{"hidden_size": 96, "head_dim": 32, "norm": "layernorm", "positions": "learned", "optimizer": "soap_variant", "lr_mult_qkv": 0.7, "warmup_steps": 200}
Each number is 500 + 50 x the weight over the matrix's rms, rounded and kept within 0 to 999. Layers, rows and columns count from 0. Numbers have three digits each.

# down: layer 4 MLP down (transposed), 384x96, rms 0.0968, rows 102-170, columns 0-95
# up: layer 4 MLP up, 384x96, rms 0.0969, rows 103-171, columns 0-95
down102:506418465505534520485550512474440550544582433440531450566298490507502434460520503449490489379438501507579569573483430458491523478502397546498452440481522537521496545523539461461535480552459601398534543478454371483514568548468464424555499515506558548478548490546489480517565478389531550495
up103:508526547571500545477603559559530483535520524464412481417500382520479559359492512609508458439453457470439554522553489539534508483469457520576437353608465509592439551466506618552418533579596468480513523522550443511499510531475524445627539482463500492416638497582503547469611510501468481492
down103:589483387564510419585457429498470583470476550585596485479431473542573526558518494473389494489524477628486488573484504503487582533553507589527630581623461446426609521423555572495495463469467466543550519576502416484552476528405415435468495582545453531474493494536431500559432547445513610445
up104:516438501559557503497513530488457478469495491546524570516429459464418499609486542561494528539499551584491532517474527567587495558494538508528372469421403433499503562591493538495476575520480423393438500509497532494548517520406486641568534559404610485468478521504552518579465539509481478515
down104:551564422444491434418534524494472561455602473601463548398490542537489500503433398484548503489551456509470473434486478494470474415495471558481517574584542533547511506401505549502446493565468431471540586411442602348420383460455456426502467507557474477499405392537442565549545556417511493493
up105:520559479543516514557518450491443502475512440471448492400495442545512421506567446417536591520498529507505463478427544443410494459542439525506439505518515448506527460507620530524509465482391415475518424479460499587420420410475568526499449518459463537488395474568444492403469548496504482537
down105:552532527448485427517521473480579505538458565372527519533532432407484432498474563496438519531530480497505491500463463444541469466470466465488485431463513418461530453461497508465506432511532564512433454528442436480575570537508537494560524512480485518582508426524532489439558541486418558540
up106:447471547427502451489513449409446524434419491472528464466555495466437458536493605436445421473484515513552489504413539515466469514472457432483524560390449434446517526488511564463568467405448410519424413454475566534381482454446527524514454497492526475546413505577441523395516557495494434462
down106:466591482509539541516404538449578449573443454521561544494422507388515557512416419533470511476543519422492507452433467525442488481555455431575465496493462544433546453463439499525491501405493539502462513474479502380458531471532508474561475415464599456548592520462462478565419466516517544455
up107:521451450583630516501596511530560423601469463535518491560571564447494496571423471580566504419490446537468491541531552564484432434527378545506441437485517448541404529505500555572480481603502529470492518423460551511521497493448448420553487441465596459400513501485504480468563481452484521517
down107:498503591540504544481372521461562535438487535423595542509437441517531505440496572536587471451572620529503506491562464431552508478484595402502503496522405505531595457496527450396504464383520463475481542603557471554633513536512521523506488470544432442495579469474535519511508545401466498576
up108:512477479489546531457477548507511503528515499467473474518448492472479489526568443493552480558476485514432427448461431492607436546533510570559540455502474463502536538565493559549471507505451547484463545508445470420503524466486468484449517474533418512507453486442526439483543553462548523484
down108:514548483531591484594535544435574549541530465502457445464454433547473563571421488519470503485555449564487496466528479476536543444551488551539488507556588453466569532538526480472467523512495539427509499507526506515435513482504505526559488448440481532507451529467504430461469540529522525490
up109:506545595521531535475522555543485451539543533406488511479570522465481547529505451549523479503468461534439459451575422484510583484540587551512435472499544472598497531567528622523450466508528424415450538486523490586595537594482515473519487510500509499424444515492374457519525584518526384501
down109:458568450553520529515437494524542400529494516600460547594499575524593490508481454499557501438475513409481521508515519521468621516526480557460528543386560586492468418523511554484488481548498471427525535474548540530440512549572418540494519503620497510527509437576412560495475540465535447469
up110:560484543579440538507571490501450499397520565550533436490488505556512560481467460526505465467576575558612575514515554447516477621469485514460551407650427466521587373517489414502540502526578468448503468526607499599603448463404541462563491470470530531501481506499498511555504522492539492523
down110:474569545429468489562457426506467482503435485530597524513546449472471562548490570568538577544521513420508493478436465544535575528478506486609475454438508475611436506457415474494492434464496487532491573429480539363470589508459529418432528517511541430488563530514520525497554494471473526476
up111:572614553464422512373492522442510486529434540500450474547376405470512559476494456557510517438519487497489508508543414463480531445531620462542428568406482437517493572362447523435482556461443439464395557517402361517552514455504485486510443432434424322482390506461455347593456442450545406456
down111:380543505543479537398335514450558623434517522447384545516470517561434606412474461547530475503512614544517496486518545541514524559552580519477558551435396469469525504581491499507499430614391493436524632471406525557507481542527442487586469577491429471527489543439546465471473606495449509605
up112:474503411473562472549348526506461432529508365472420541415443472544492512486473422416468532472501454494480430405534494489397522511465435486482448526487458546468436491528463585431468571563480452465550421583479397486501404548548489431451420450498577421511401512491397348507342529510429494461
down112:540546494421498506470487464574554494589458489495552478439562493473480400547553559491445406552491519556494417458482470430455550476485489493537462462596558414539513466449453509515427486497459536546482452525540434425563452424425459502440463518536451458510453449526454536434534501447394589537
up113:506474508439545514410451487464529550475509457542480485482421496455544494454496449497489536432528556476480431471470495447430547478498528456541476480448449491485462503542467529504512496504426472516440522406477384613366554464500445440477450539523521443505507473540442491462609511456528510483
down113:562549501513482479547446541546519435556510507552478491556554529529545446548527493538559461506531456485496544507484491517500467482576405437444479417461539571441498459493524525484488514516565478410592517510488575414530482458562445449486423484472459604488420518507498465520475612519509491492
up114:456538407478468528425544569504519447448487534459483479466469416481510512391492500411472510484566474476480523430481579459509497505440486449619487420499382529455445521481432482435447518595597493546573560571493415415531593404520536493603485414512483501547495448472526438491402409520468566492
down114:475466503482479448487527533517535510543464483536445495522559525577530528468396479469524490455477456489552496356443539550523460569466421556417483454477460448504408485552516573429461571526534577444514537476569542492410556480595542493552511496547504583514589515482550544451496361508541530503
up115:480509518547541568482506526563584515539535562556529382469533458426625501491541455595455462468517479562528556515523512524520498508481493529474465445558476564548562515489526546562490561477596518556449542524478423516557461547422610445598472472507437598487500693534540577537470493529443486547
down115:553446548523548527480491533507546419480605533476486500459564551483569496513503456464537520443554537526473468474483525459527429513541487548509493524587506496579555502466499496482479516333565532605481585447592524392495466369493520331534560529432421471538459555474472464523447557512517481463
up116:582423551457473583511471528435488549566537455582353498471546485452485564515458551510485411558462590461537486473476481596477450499488447475540454462438461482436491527460519511504482480513596426466492504466438439548466502534513517551513431557514467465461408448542412490448598559482467486560
down116:552457539587435521445543534544526547497573551475435584528461544453394466485628414489476449481501520555505456408612474563520450565487545464458496508494440467453554545525563539553511551585539502441462482489485502554532405494452490555616552444503462508457516548507585490500540544573428483589
up117:484487476516472473535544508542430501537468457463464488459572405536542490445543506478564508493408505509536497550445420516511480499498429490518545397456548422443450453472540436481489492512579519430497548522489454502430504539543521510488569476465469479480449459462475480377532562542549452396
down117:452540503562510538504467458523568576511471459559568417471535522492584472482530501535454472468516421567554495498568537449514525465457482435520580458482529514608574601501513477450480506468527550490503545559489473575508438539502464519526505532466476452576418494552533508509512483411522491446
up118:450549556490470493476496530516538482491493520591622531472523519466498455518549503510543435472386600494590510540600660479503558464507468435493604550552497432404514470495574516503518554543500484576568448518476423497431464420561468471532502568539466511557463584590443485502458460506564421430
down118:450449569517520433500503555489432573491589462485483486517509570511454518567420574535468463602580517562528524553575360542626423431497568509506482606496521489494446609512467479511513532428507514431505585443520486465525523567578481484472482478457494637473457448445464541512508437510529455510
up119:472600520506579500515405554529530420549436376487600408401470425612462459634480434369561512461404540522500433448587424454475563456505460519445487462509476495559545392585553554452482536442484534468523475516508481484527491493518501477454533494497516462654469510477409486454343558489543470535
down119:508478461514451481487593484435491559466527639484429542517516547364558560405509558614427472557525431459536548567486595537514440487514510481577536523501519390418542574418497390518491495515516496526516516440486539507449531452476492515571505403423467587365543469521572473548584491467503502367
up120:480489493604571580531487474477491541511545545489510531523535553491583433440539493569506474506515513490514542529455487527451486542512548472510489522528482515459496511484490473553514513487504493589532424516484540521515535486481491486576534525465529505438533510500547528471568484503492489518
down120:616561507431438484508459550566511494554490463598481492515512496478521495550514477447590488497498554437499499496433495458507564527513489497473531491501490510466480442509500518517526533485481481482501518394559445435476486534544433500468501533600431541565513464521524492520526530497521474500
up121:553429550520435432447442542529424476527552454633481530480492483410487526434553460516532402499465403574540510499474475466510562531476433427547548451493488469456599509539572578500491469461472544410517606480532510509552416446518537458505464417496532611431571547553452573465585507482468561426
down121:539414537446433477426435503541417573508510418465488512638528470363534435497525443526537566414443472512560529570424505457542481526483532530560465467454547529579464473531602459518448559436538462495567384432536521603469468497428533543458482591489556416471458453580608439547440500459545426532
up122:520571498488541560484381593478533528504493533492598485464499511486540435589410479557596609406514411444550463507549495476546517532536551496508441486564468503453508466531447573560506497531454499404507512437527534585540476460551529525547464448548659519443471538389460521504519411515546505444
down122:524499535456559552494461405591413443443494528492517544611454397469542526485492599462492493594531564485442445571485544547514420469496504465520570537512507476568527445420455488495466523500464456491490498479468502411607475431432506501505496491514462423521514421541499441461549445461517426573
up123:503487412488525539565439492470558541509523512468457517534471498580502539435402551471573519493601482582448467452449523474509472461499510493531437427481489458546427465514550499445531488499533420440463418495511481456518513522479537495498529508546498511459530481518479476463518499551536520539
down123:487432516542489501582537472521548469573476476509595436425441542472563470485534441477532469466421534497613573566474625478486595403451484502453530452480533450481542476484578463533491404507509580485498549608448439533510545553478458518458462468478543428453498602518500509543472514557367560521
up124:456479470522536518493447507493495503549468504520510475434563643441555536549452510467514519561549563429555507486426438596480500554539517583461494505492485488423421413458532610591575574530537549465490417469619481482598528512498510480447545491480523501483469498509450552495424445461520481532
down124:572519590467457520506537428510600465496483547542530467566528490460460432489550464430527443543448511491446477496509480466545500452497488420489555436482467533542587458577446528429522487442524577591512557482458518440426477509516535512411552386476448486445503564468553567480535518474448478429
up125:434542508589464401495486531507474493495459590470495467433580491410491522538491478485584501611516485503533579542533477519607475499477507448547542471525371430473485499503518506475526386443466525400424484516461446422493441403522544497632457433595508523594463506532405410568539500478409482531
down125:508477462521512565557459502515572494447416591500486582490475393497564444422496554481496526461429575395418458538485525621438479462580431531474489545502422494524485528583592515531504446489594491405525494491612558473610560509544377522563487566411514352442565504526556423464512628563546438432
up126:601517492468391489493546545456481558456590422557462412508433575482434442484478464455487502574584432503462570485439612491466583504474540505600555439563521406447468377476565489542466494456556416468501540505554463458488548577406456538449598564536566490533539494510505482537507530434420530492
down126:427500433416543529603434550529432382496405436477429442473521532440477520493600466486578456523455495453491544417439520537443503494575486381497476527415495467465480556479362529481559531443468553560419429605529459575532494465510412546460455370501388540492509564507402454563553560522446535482
up127:442529475538502475436460498443479510504532512465495421437538491465487526440542469525551369467486534493455524536553492475499558434454583504545380489475535479527523513510467537499523538507488502559495513508408477551518483485551485489424503536544503567491462549495442510518466498459489439442
down127:505477496485471407526548500537465519413483560533515532471519562493515542454534451509497580452425464466510442480440484510536430533475469390386555474494455502491414484435533458562548447486577470468543509466530431460438486462553496536488526533467490479559567469498452516552609474495461513485
up128:494448474461533496525419529490479569510538543439554525470487478527453490507462605465498547529530442453540544540470492483563512505533540500483466480567471516454616450498579597576533529524525514464508526513552463415551540527486482524516521543492469531566442556454515512533587477489436521472
down128:555505530466515553472517499403516521517409518494514445431525405592453494518532571468517499497449469451487476509442511553541454514545459459493448461454428571506535495547434494474464490500574534585466515534459506489463556527518465516572511475408473504540456561483545472455521488558509440417
up129:518514516497527451429521509443397467554419473474535456457466513531414596507528482497529487493415498567512560547465455545461580483471545442464493453520484563501508530537514465583456491523498454493477442527489520474525616439612566526441490482499469532547386590447573536469439504494404481536
down129:441479469396567589582541488429577495443524617481522501527513517440530394519419514552523472459533477502507504429506558404470485411484527534561535433540459451555694512452478523525532526386461517480485583463467540460421469561490482618484564451510520496429503439475486431569440474519477490434
up130:600488469500560499416539427500454521466590407434360410562434465511513589510479522452413560468456503538541511575423445650520585489503474505556465476539382496438575520465552553520449582513419419470552545544523385458550420544510498541408544425449485543375394413526468513532449539440428470563
down130:487487575574501503493494563412437474394508402500481461489410524497487518473476507470519457435538535487486486572498523530474469513494523454367573640548509404450525527555462572528528534497382497573466523499374509611363562478501556461505598584461468360466469516496581460513453478430547524418
up131:555512519490472508452538488542494459535514547550435492550516525470540499421444496518516520540383624485499511495498464548592457551474499508503477440585451567452524438547488533618534521543373432395438501470509602473552518465401533469501495500487495497465534540527452447454582505529440551493
down131:484568534511423416467487500504570507514519621351440506484599556401538486455452508504377534565518563492488397552485416526471468465486490451538500447459494431513513461586459464491469481438570463479453501500448478536467439511504535384509497558581553421502505526522456519497485431468553524522
up132:452512485456430438467491387496502547486463576495502479551499520578518401514564438495519492494492522519587486535537516514436461585477481462518540502499501545551579520477517503534533555510434505454572487532407525588457435464571545432569542517522483558503483468527470475504537501498485494497
down132:475486501600510454547511599516396467494502404560530500527482492467496544458495480494505537435548543413418507516476443557449476479578392487525442502452493523504510457495518518468520428505447465539494553448563517579445502474529499498477485581489489568464490476500522536472524541543511458494
up133:491409561460538417508631483420500462537583440405426460471501486434486504435566594471571494516451476491540489562292465549470533514639428547571419457481532334571488446461590533461585397470529485563545330376554471469452453466444475458478528511509478525595403422586384423414513592502452467510
down133:604521576538526572428501535498597551384668549487536520523569510527517539441482467487482553499506433479492509400451525399525526542581495499638536455517524529567537556428448593488469501398502435546403661515512461497471433448447578506535515529404504379442420504453577439612414573519506481459
up134:524541509519546511373440513479512502567508450505449552503531554507516622581405472490542540399479519440438493595488567486573550444480493490552538478520483429514446440522488616504459621539450455491566395462535547514438502476479555555562447534576608513503446453551504467498568611548484463517
down134:624548485531585486473446471565605424475372423473567528520586408458392497530455461475612532502560460487529543493484489589411534563430536480495503460464475534526476548506482599424572499550497520455510558521573556588454542468538578545458511535567561493452605367481508567508537485538538514474
up135:544543496568509547499471473560494500401481518539535461493503503537500508466542553452465479499407539575457532529511552451471495485476503367544485487555392524584503459512474534431535610462490484540461491555469453489515473481434567534560493551491431507554551576556445524555491532490503554495
down135:521426499571476421467566453425499522459505537443547439466529467461478482482482545490491445542445475517577471487479413560496538380464468497465494460431469477485502540452517432484484525450497523611449494499516472520523420502475508466484564467497430531450514531499452482489420515456451446467
up136:523563557506521480538437462538468531564441470540496520594538568485522401467445478502531467446458476480624542496458511583466493537559457490570529456504509568481470442482555436502504534521550557510539474503510500540486491400527565447564511517566515544519490456523417467456454501463458558554
down136:533497523453491542531491487507487487545491616386465586490426498556394474477524540548479444504479561523517499499581483480468516465521568467446530460470514511534550482526495483485511395520518557472506472504470585470599475498439518525484487462455458439516488452523471634485523503551493599581
up137:497533466521478477584412493564515492508539479543479633564465476548503481540510454572414511481482506557549439540489582565501599521460471495525486426607446524537530476552445422573454544549400417465448454467457469531583493527491570547441534508587480535585458610578454514523434592479561537486
down137:515466532552559545453515465434432596572409513471448489496451516541512508524555531501476440476689574503531500485524500508547340511594516479430560440510488542425454438460492476446490560587472405482463523398457536504459450481450454460472460456567464493468422504568455499435550447324530554503
up138:480607477527593500571425576432483376454559547531551599481557503529600497423485435514525512543515511548538564474558474524529526485540528479515512482522418526507557481467519491598443538616541555392422457478515496462545449467420566486543486527494505463431585608529456368522396417549573450467
down138:565475554468454484434432571473537509407544580518528488535473418474486592526478532540531507557556480500564479546439489561434468442527486438515479502439494442556543484494494484413506464477408540528516643488468488407607547536404568499504499580485500364504567471495593474531498542486512440512
up139:434466462471521458514553550499398486466471501516487552495393493429524522530478499452495544542570438511359560458525548594469493512479524459527354520496411581516438568550486507461475567505460391417508529485513396530557496532390536500458549453490554554480452584463529595465503501450542380595
down139:459449586459540526459449446489506542451528456469437456483554521591452531416550536464452530533588502470535459432487535515538424495503463508497507415470436531571589440443405560501487462570598424509522366588497495442548388566521627426517482581455491434542493528427579515493508423487552542413
up140:469404477472492584466571526468491566500487468507490481436431396469549510437490558572415511460419442549627475474551490578540444444482483601577512541549478476526544559364554438497495436442459472505526445370517573609458537482439498475543485446453453456412507472474467575457492401396516526491
down140:595482470580543421563488507512502481455496483587615541469509521468609525567513529558475519459456506447506437552430544658449522468573455516471487507501572390422413567540484489511547457542519461472515518385549477423602541519528434518522541571589414531527429491497437478523516559503528476435
up141:484559477521452486546542467532350513503571497511485481543458559475428465609625539484526424394552518590531453486622422564346524476443467533590568452538557471495536512491521499541610455523471449475511567510437462495452526461554505515389465582516463557513452408527498484442463507531461555517
down141:502591477535546432463468513360534518476613336502480527527530514510535477556486543556526508506470442502480450448439595507535529480477389502552478567606553619598465508505604510534393438474487413584505445457585458607444553397498413452375518474555522411527486389453537506463484473536549480510
up142:571546440464513573468457624464482453590478535569557520517504509487458512447487446596491468514453457468494455517506464440465483549486562508549476508502467481455481471465598497533521517483406514526398418475450478347517464466479506516463543423518469531582539517483450514442515499484462513551
down142:470562485469604423487572567536422477464579381598379463494556513520492498503524520484510471557493525551544441598556505534544509598605462511508536508503513565515430527460453487569585566602500498536549452573511462461470541531548518551548448453460512558560497552508455529385481533486503496493
up143:549585517551519540459563520555525394468551499439490454454422547607464587517498514519576405620482579489501570579577479575566460571474468421560512455592458475696605427531464551534511485548573458405485478541554518512519452347408499557498533468473504427521581540504435504464518526485533614496
down143:434520458554481443474490522534510474548388476475542566488557516491463461575596492542522500521647560529424534652478445475542399526525472532593449511537439453549445451514455456512597428443418481611498504577506486509503538529574488549471379572484512457424496506549595523552473486359616576481
up144:467514457380449564456474480486446537387474471522494534525524464391474591470521513502511495509561502586487531454445498518554493486573531537603436439394507519432444544405548529470457463510556381474481496439469451492491601545507410534507471561451466502431497508484535431574498514367532490546
down144:468550476428585477488463518472466533532408488545545622483564517454562417506587439538513521551433538439528592520440503517479592502564479578537452467442493502484389402467484490457486476458442465467651451541463562446460535556628497592439446538389536537514522539460505461560477541469483497496
up145:532484503530449498548461449544508535509494517478541495499554487526516414506457472453620551479489524470547509561534484477482540522527430514548377427521478527486431488472476427582516466519496404549491495427424479506575515524502527457549488452567584576541559486442605442365522472475458504511
down145:486481519556518565565437488534475480488502576525456488421456516604420467490445541544485507575568563598573516536482455513520545464493465465430464556508593478479481600482459514444512491460471506481529431490466494590525509590536471466561573507498503519481498517466443441459511505441484503589
up146:522466464599487612527412485452425510570520468538478479572465473499534521448587565552513518548402362542467506506614516574416411529548527548607449429513489490572551510463548561544501410445507508455503486440408403589521465526445477500487478584403591449488622510484462508513577458481438628380
down146:427548463486515555463513389585475519471484572662600433455509402475494526535444570576508602556560540516539495602493496442542570452448466398510494624560560472531507541460498461523519615416506456547419504548489581510520503575448513508507569491545532501531483457612464487377473558452466572523
up147:469450536540530541556489422472491479505437477486509475488452564480538440533504530478552529434526478532494591529511525443508537503505535432488528488544505628539522364414452526407513487457523525490537471554571537471599527497471547540544427449601488496441527513554512522517540380470500508503
down147:488472500500446437555582541554487467455562519442438499592495474514456460546543572599491432506444423505545475459499468556464562471531468557548377491525580484498533495477561462475538534559467436436588468483511487479513458545557507558452548483559443595494471509560459556437494460540396524543
up148:497479511515481462475439464499520504485555525535530472526554558450490524507555494485486539538600519530562562492462557561528521535507502481466494476541427492445497515510554479523533535516526471528482556525608482434477489496518552465553508501497510528454502521517535495549556547569511491502
down148:437501495505539526520436567555446517522521492496526472495535459466521476511474448424535493448448522478518519475429460451505489540509481511455429423511539525531516474507489502526469511417398493458442563473482479546473542560538429465549526512637517554542544514526463556484528527532517506507
up149:444434488453392441433506534417462569496517554460509520555477478461447548406562550586496510561493495432464468543510505603564473489465533445489577425486457458507492534389518515475548406591543471524504524432451456552549493407486403487425411513438402380433475446428532569447511482429506430560
down149:477404407497555447509504569538391415574405561497560421409546444443503466558566658501513489509553521535510400555549515494535490410570479507582447458468460492517494536516471520496552450523516480527510495629405403435518464538500548489521453573578486516481497544524471502528505552503549521460
up150:452510515409504481482570482517488535492585466519476534555457528517484506478473522534569605481619478493445491480452528483518464588495555507455539507496484477517482468459486542445520499553531469547497450534549546570507490486534509513503465457494559422531372454406530476523575537527420477533
down150:486474497501527458498488525454517514527459524472495480521460451480504548475474451542493484456569458463521458515517404488446536499488554523399480543449539574474569595491525541486502491456472528421505492485553502545503524549487469504475516425509529532416561484443515513422480505435593490501
up151:506518481510530519472564537498546495497564517551543518531590533423453564482546504526495514494450435520529519464486509490535499586550479511466526518586492516485504436540554545574596505518499516481517454519531490467517582492538536519529518502500465485576533598486526463452477520476526441506
down151:512435486543475553520503438425506467473503531464526528499513444485412561569526483540457464480509459528539487457510444559516488484497465440521510555548508534521501454562489432473528465476532496483530489531451536465465480584519525533523414443471503401550461529542498491514478527461469464522
up152:482465440449483574455477538549447399478490475467555456485510538442529509489433554545558474582448459518390395490411448462557552501467522526499416436552446447489492500520512531495530536484526507471434528498526410459558450468474420458389459512508511451447530508469452545605497498445494521485
down152:445546518488418487527531506558413538562533469506451553514467501504523444450520497505516557520495587480500493547509477607433496476521480532497457498445520455567430525476507466557476393521466492500501495525447524525457537442522437498485480482518512528481556424500510448439542438394562530544
up153:477595473536548550490361519508596451530441548557591525439428488599465474507502457492542497527461603450459464553522504524540441467503544481583544405434555465529481467476462488526493505581509480537570475530497519503577440375525417573564433578459441485546501583449501482494479427550480468425
down153:443461519478541480428404538501459469464592470504524510457482501467417580536420483417517566373473525558547591497494506523585558605459532462396546443551423503555474519622461538577434486531504506525440574623488446542563588482577459570456554448409504485512490513523547469521470582460475494497
up154:495435552585469476501558446420467634473482407460562513441482385517452427450551519436527524558468450470434629500552542629480609507431620508544491479461494545480409490533519484429476544587511493451506565472544495486496546520624473456440457533376546563508506558429487565428505513525483503549
down154:508560480522541430458525557514481471466509462588442521457473514655471526457565486615503549532492500491412447490354513531505545448578534559441493507493582593621439441389499468493518467420541436601545444437453475515440445452566485503507533452498494468486459439526441598586405515429549520483
up155:458549551586427430515373462488513463579436484488562577646502503541481482457591432554497563536433491486473533457535554569487460482519519445510553451451503461566581513538408610441488556567559435410540549408412522450449513494591422559472488480494603496433593553550476548478569544643486454477
down155:480556461495482470580494498396642427454461455524550393450520521442517578411514530474487506560478507478500563496582480488396479437497529524520460520577554553410498644534502479539506533576560541523531526376484464554457580540599375475446581556520602507501521619486503467483548480484381610504
up156:494517508497536564513481541424508468403427527482594496430584554502426547560558580517495473541495531492573495591437524481521487468431525487509531525567426457558555518548536518491589544482541550518508448485545551511494497412481553580502570519441557581579500570545488551540509473585473537475
down156:522510519551496471512468472452554519510514538492477457535504489426514573541479487478515551546547546612513494539464505552490505531515573466487530441519473485488522519521548500449495541487511479564443463449513495541549538529504551484524499456437448576487471571481406531499486573531437445472
up157:459561474467479475465578493409538508505439428496543484516504553544434558526553506509506480534519604466437510549508458520510491506458490517588552487458448448465551473620517516416504568510483452540501512571627547369455541475491448548450411449482501482547461479590538525458496541556456466491
down157:616520424510454479478571473539552453465486414493436536465574527434606502454487506445451581541465472522544477486542496477427475557528561472385532518469412491448476394535548535421530403473430464496422522406538444516448569564505385536432494548514401514469530473487519495494567415473425431409
up158:504472515507477483514539526506473437521558483535513452431481546495461525527540549444469492470506530565478638529463533514469478429480549519518447450523468509517480519539475503504533542528542508540445473454475445541439519455504425499545575558476501553525490512567543489539529465559475393537
down158:615512484481428512516445524487509506551515454505502523523472440459458488462506452518558570548491523416548507469479504394521430570477493493540502503489527541492376494482485505537513476424398446503487529463586490560513595471487509514448512445583488522516511531520469469524483567494448505515
up159:536650471544497359455502534509559549481476510552452553564505473466472505445498522507582549528481515561506504447491593432442505505501593522494534470396519466479521499506482573523500587513449515488495486502486507536499514491551564535546489536538531501494512513489508487527541555532475519526
down159:403533526589539478545527505417475466429506495468561558490479478476511508505507472511527521500479457533478472524497478572562491546520493452490510396502444544510576535532466457448502484555544527511539509580518550595565497541564557566573475465490544476497465524462528498481489548601536550560
up160:451452563496478550506518470450473498519521460564490535458604448534503506378592571432506535489431526531463498485435479472499503491531462569556536481458555534491453522536468506526500534581458461521504496527421481597461578460571533503487506435481521536563437485497408458499487440473512470487
down160:421536543572552423595434517532451479480510496520476501560441495528521499444474550472472494470475423503463567455530481509469484475494458477506384455476531435566517511538499593496476507473447403473560481524485487536500560623602490474454581457473406538419474503522497588391503531547565524498
up161:432490541588509534447426507615533512455558442549500507494501472408572447584396451463397512455532510529489502464537531566435444538514473472608427506486483391403502461537426491436453545399520433525505571481484440529487465415557469411588472510570543485577450488621491448493461343535533502400
down161:509510451479490540529542418535493440555476456587556484478428509532465525577608491503586537519570591488432541470502502460508540541383498432486506452549517552586554484555498491537554413433449407443395519501439462549416516462559554432538480494465428523586388506477507554474524562474528557477
up162:464538560480502521554526542497516496498573454508513508461434511483539481486494551527536488587485531494553525441514472524527567540501513487514483517567424556455542438468388450494567480574456488611467539511493413499457456500509430536464458427526519545623463458459451505490417532469509464447
down162:601599486445475553514446445547547501477464518532506528528513553500517473468582448490515556408421477514485548573504564447440454512466525554535520454482464504510480435479578514568437487558480537456531487490475568533549534479438556537497543595422485528434560524544530490496548446518424501545
up163:473508446435442489448486477401471533509563560448510594536473517537512521455638461578590537576541475481501483386472483544511431594509569571496526508498445501457454532531556527526484521551506453436442585507547467534536469540569464551416446468518537510496523533429444511534535414500427415482
down163:521483509464467456484574498465492492520439474449511494486505411467442404437469483537400452543439516586498517521521518502425504483554525444511458431460510494522498491620573461529480528482504564520538573503567521611557421584430494482506497441472513405452582486475529505452490529504469423506
up164:445523463435493511457490509491563496438478516475486505515525559453475480492514564497414482580635495553521500511443581469498482549450541476509465512498463457445541462449467452469508537494497463532458551508561561381479479469497431442414492427455446434557448467513506505536501506548488504516
down164:470524530580483439512418532459523507538456394503545542460421433510517520402485397486530552432400509445484634530468492505491521457499527533445476469503508531509464483544512567540423498443480500431450482465516482523557496495515524489495537482476502456458624486547466467560411458523478505475
up165:486601560462490618590464499509485463636494501558514559509510538440506520564531464455533463455527553522512462487524497493455435532422496534500495526571524476457467565526583504549538462567454530500594415455473498572468503432478435533463461510515609505505532530569469454559482510411455489409
down165:444402464524458513520573523429434514485489422483448445509418493540449503509408512575549509489487527480404437401597531549558478570526498568500365547447496563518455544547491446501528537527500454540454556502579484474450510483506537449520543562555572404401465401491437568498518386529478473553
up166:488473458597509468527551516524463454555383560493543448501509475465629457495553569469564476523485566528492439530602520537523490495443545511505536444449429452484488503579585556436506451560522482508499513554410406536589522507475473503510450603563475456463532552545473538529520546455520563573
down166:503566536480511523531468499516529561485580455549467455459535589547279568532505477526447604478550452573435526397417407455536510508573432404493451604618557578513510487453359479601438531426463470517484527523508570509411474467497597499482526398401542539501447432498572429526506453526517544502
up167:431520525491411572546476557445462532492456446535538525559517499504489429526545526470454611598474461479492557605527479455441515515428407473541505549554508522529572416500539501571432552497468427463496442530538466407499447514531398450517552504531548548478590577602485507476553515530509474480
down167:462457483450423584558508450461497504466431440513508506451469428451490527467560511464492509520491344530498539546524589481475579411512516516514515443460549470507503493529614455521468450556480465486440503468518548534396515501407509514457570455497520536427475567404524523541609465614412512476
up168:461453443457514537468500512367440514440447520501512607519501573514483526570539469445589513452477446564549464555424590534540464567492459571554436425472381393524573503542582551516505531524478555433509440521558452491517352451479523462542544465580439515478580466528476524534502537474478506498
down168:562488500483515539473437528604483418448618509484522508540512502555515488540543541485554490543535534547529445579508450422486485568446473470470429533510533408471596470490412435397469497478415537517464499513474377455525495538526506446390446510488446491505396574478562504436610481424444502490
up169:543525455471527640408558475511552500587442549491501397543559448400431516535598481502518540470395560514458426558423539437528552500463502475553595385517440412472604487617485570492475568386463462481418497630551495575501519508486582694458491508355493511521498618523537602510515663633446438461
down169:521592514514477493520503565581311523547410488513389498561421509514502417518526482539454463527467473496546598536560426483454608539523507471475350502495551597466381462443519539549512410534446452492602395393457549487538561471503421550472434528589495506495599422666444504492505420399510553585
up170:508497503492398503559525503508499430507434536569587586485466493497490493468438547542557525436459490547499493568449425551487469499485436507456487520518468421534567501452482558555442604553437532422449427593621450438506455533615472561472569413564494509549519478607457539535593447437487542555
down170:438503454502395525599496505526475402442509516535532498567520507481468419533477547535478453538540573536474544503454476544374436478473451566435586556555539430507453533544627597576472483486543492449529460473578579472473504478626462464435543629555403449543422568539478491454594411505538529537
up171:409473490375480486504436540487555511415462462498490505448544546401514464464450468551446540566638481432482507460471608527465480550503540397437466522448431554473481522419449508574556479565484498450481527443593459473521533492531436472517507507427552387416563531458543483524510392487574486434